config.yaml
norm_place: "peri"
norm_eps: 1e-07
rope_theta: 10000.0
qk_norm: true
attn_scale: 0.387
extras: ["some layers without attention", "a norm on each head", "an embedding shortcut", "learned residual scales", "capped logits"]
init_std_o: 0.00363
decay_fraction: 0.719
max_steps: 12079
Each number is 500 + 25 x the weight over the matrix's rms, rounded and kept within 0 to 999. Layers, rows and columns count from 0. Numbers have three digits each.

# layer 2 MLP down, 128x320, rms 0.138, rows 88-104, columns 160-319
511475487520467511546505501499510401505517501468478525539468522471462484501501529522522489469496502508491477506543510528513519471495512482500472495472513488544497504497484505464459504500529487491525488526494493496525456533507473501517502559504482471509521507504502480524522433445455479511481521474503499521509510500465536518529449493478466482502480514495498530501479479490488533426498510467520529485504526481525514499492504471527509485498532478476536530473507486516527461496545523
495488532540455470487568523471535484470476552523488512512484493485493461480541523492475468553511518482515524506471500552504552500523510507478543492458482538498501548487507512495528532508519474502532446503496524494491519469474469511511541512502500485519487496471524501467495499517491528478461480493520467483487507504505519467497461494490521484492527491484537467492514494505519495539537520505556507539475506477462546482466498465472524523497475501506469516496482511487515494515522523
475513477497497499488516539504465466491489503509507500499485460539502450552502503494499480482540492535507466461527515464520508498503492479530529460574535474491525494512507454478487453525490521548501539468470501467439524504512536510525468507523509483532493509461523550505475457484491515494524500494535525461455526487494537475482517527503531500483504494485474514485493562528516518515488510454488486536470498478480477502489492537476475481524492513516439453506514537491490533480515575
541498510490531528535491480529476557548532477484498515538516547526473479490526504486454459532514499513498529478500507486450502496462491494461493544517474504520519482535519536470470530503497484488479508491514513498485441489506507522447491474499529494478509512492472503444536510492471475483511465513507496491496479488462496491562500494509517500529495509480499529488533509491470453450514594481483497503532488489491503515507497479492493476474529490491495498500489471530502482491523449
493470485545493494477542477515460555503513478527533478454478511500483499439480502450532521491485524490503478499480559496547507505539502503469496482521452532500478490470542477484521505501480531519530525464485512509481480473518521526455515531501505536516483494469445512482527513513483524540487503466484486484492463521524468537503479508517496547523522473467501539522455442455523502471512498499537459562526518534506506478488543436514550527497500485497507513540505503494543529515547483
516477481487474470528485513484495492506476489488493482531478540506524486525496485485484529492511483461531491508502475452499500475517503513448503560506503457541516512540523495478515541557476505557479537486524497531452500478488551500481475467558489525507492494477507503499505491505542458483516465518488458459510530480494491532494521505503513503493487503519486501490509472492485502530496499481483508514496549504482469535519527476528516527521468488518491532533526488506509495477493520
489512495474533503488462476535539488477509523519476502465522552473479475526521499518528493470501468500492520487482493486508476544467508490491492504470506521542470522487483514495485458488497509488553508505496521539507527469517499510506523540566500510523463468465510501486505493506519510488453470469444531525548464486503482491530496553478534452476520485514488471497495500475478500493493457505496499503483503487491516475500479475484504491539496527492488484520507488482452501522517483
542460498477501494494523483501474501470464454493525536471517493520467523492503482468496501499500510519525515546452527480491513511515497477523517534455528460521478522463488478487484496482508504493504503478490513536478547479510516486494482526495468537474485513522496489504528513491491481498526467539515500507537505472518510512517476485528520497505501479494514513494497498508519530511554472478501488478490500491507462482505463472538531459508450466491487521474514514482498502541485479
504514542486480531519520471539499490518528474481466498508522478508521528504477485454516482517504503502502545486517461567477481508475477496502527515454475501478507492529503483492470501505498513501456486481480447513527559493516495477496491514526489480509509524506518485516472523489503467502563479505529483526462519498503477448493509485525531497450533502464467535515517497489494486511490478489523528541457519513508576524463494494494483531508449476538493510495470503519527476492475495
508481496513506471506485535486486479476555462477502479523486501531499534516451476487499513504483499494524484498464498472485498539551522479453504525492543559515478536503510558518492480507497479496523464513494499490467462493528494456519530513473514465514502497471520520440478526558487522493509518484473507474473533533526486506475516551517503528448524495495521511531481497490493510475497461535484468472484492462450478530528514512486494498489474462443553491464494466505504514520504474
506523511494478457532513468525536560496489454516526515524500478530520482501550512497529517513467526498511501478518486475476475522503517511454526471548483543492512439517523477521526504560517479498468507489501503560481498476467449515433547496515470502452506461456488524505492516510528518525484506489497446493486465519525500481529556507510537493509482522532486496503519479518528509479465504495533531517480490536497509533500491449484523448494554475471501464500471455526470521469504514
445497500488495547478473512482500467522523450500459492515477478486441530509506516485492483493492466447531461516555487479527484510486520500528505506500512506473538457448518517466522488490500532503502490485469542511522509529456540541500504518497475477497481531507477489530510484528493507523529482443507473486507530488478524520506513509450461503518504522496493487533509517474472523508484485498489481472491494541521490541493497531488530483497502515477508512518531451505484524499485530
443464462476458528508487507478489541501490511477496492482468471539519505444534527503527514484494526486484549482486510525539527490539524502517484479527537549513503513472479476474449489493468468500537459491497510474540495517498484518535521513518524504461476484512509477459515474473505433551519510510443499496481475470506511484516494511473481509539458504488517519539530504490551501457498534504466501498523512487507537471513536500475472505489547509473513513489512482497499449515517478
523524513527529499459501463509499548480516476475505529492494528547435493497471496498502466523491484481523498458508478554542521452515498495530471517567490520462502499487470478512513527474503546459471493542490466490468475521481535468483484509491463516531501500463493472529496473527524545426494472477501501486499516510482466470510516477495521525540504473462487523501519491508493504487504544497504525526494491482510483518456518491542491511531476508526488495504453480542510493558509517
497471515492532509543491504479451522521484499517517520507547485478479501454469480478492491484487517513475514508513514481478507524507511518475510513489476460475493459506497462436507510490508507471478502499489511461517493489518519485467502516496519484455521506496501449528494464541527494545542473531490543519500527508469486476499507516486525526530468500507519452503459492490489479483496477541507439542448528495495445470558503499497495497483519491472480478515528464530511492473477519
500531478549488458517475525531525481488495479509543489531484469523522505522528515503498537462515476502522503498495520506496446546543477557507511474484504462475516544547501518506526500540480529487505501522494487486517521501452510501529518500500476501512492496493489525514442503515511519523519478464510512500452490515490516472499499461481485457487511536498533479455477509500477520487519538507518498480563531487565487505507533463511488458491459498498543456457522437484519461482489499
495494491511519510539471508525498496520524527465519489511507508478465519499457529514509488501507497504537443492507518492524505522535481530501454487517471504472472495521479471533516537491526460448502469491504491463531499531527496561477476477493550506488519497497482502519495497518503488504486505496527507542478493514520498467471500471528470487477524466501502513531457517512486488470539548504472484476511512477457507494520477505510523482497515527503495487502527477512506484501511521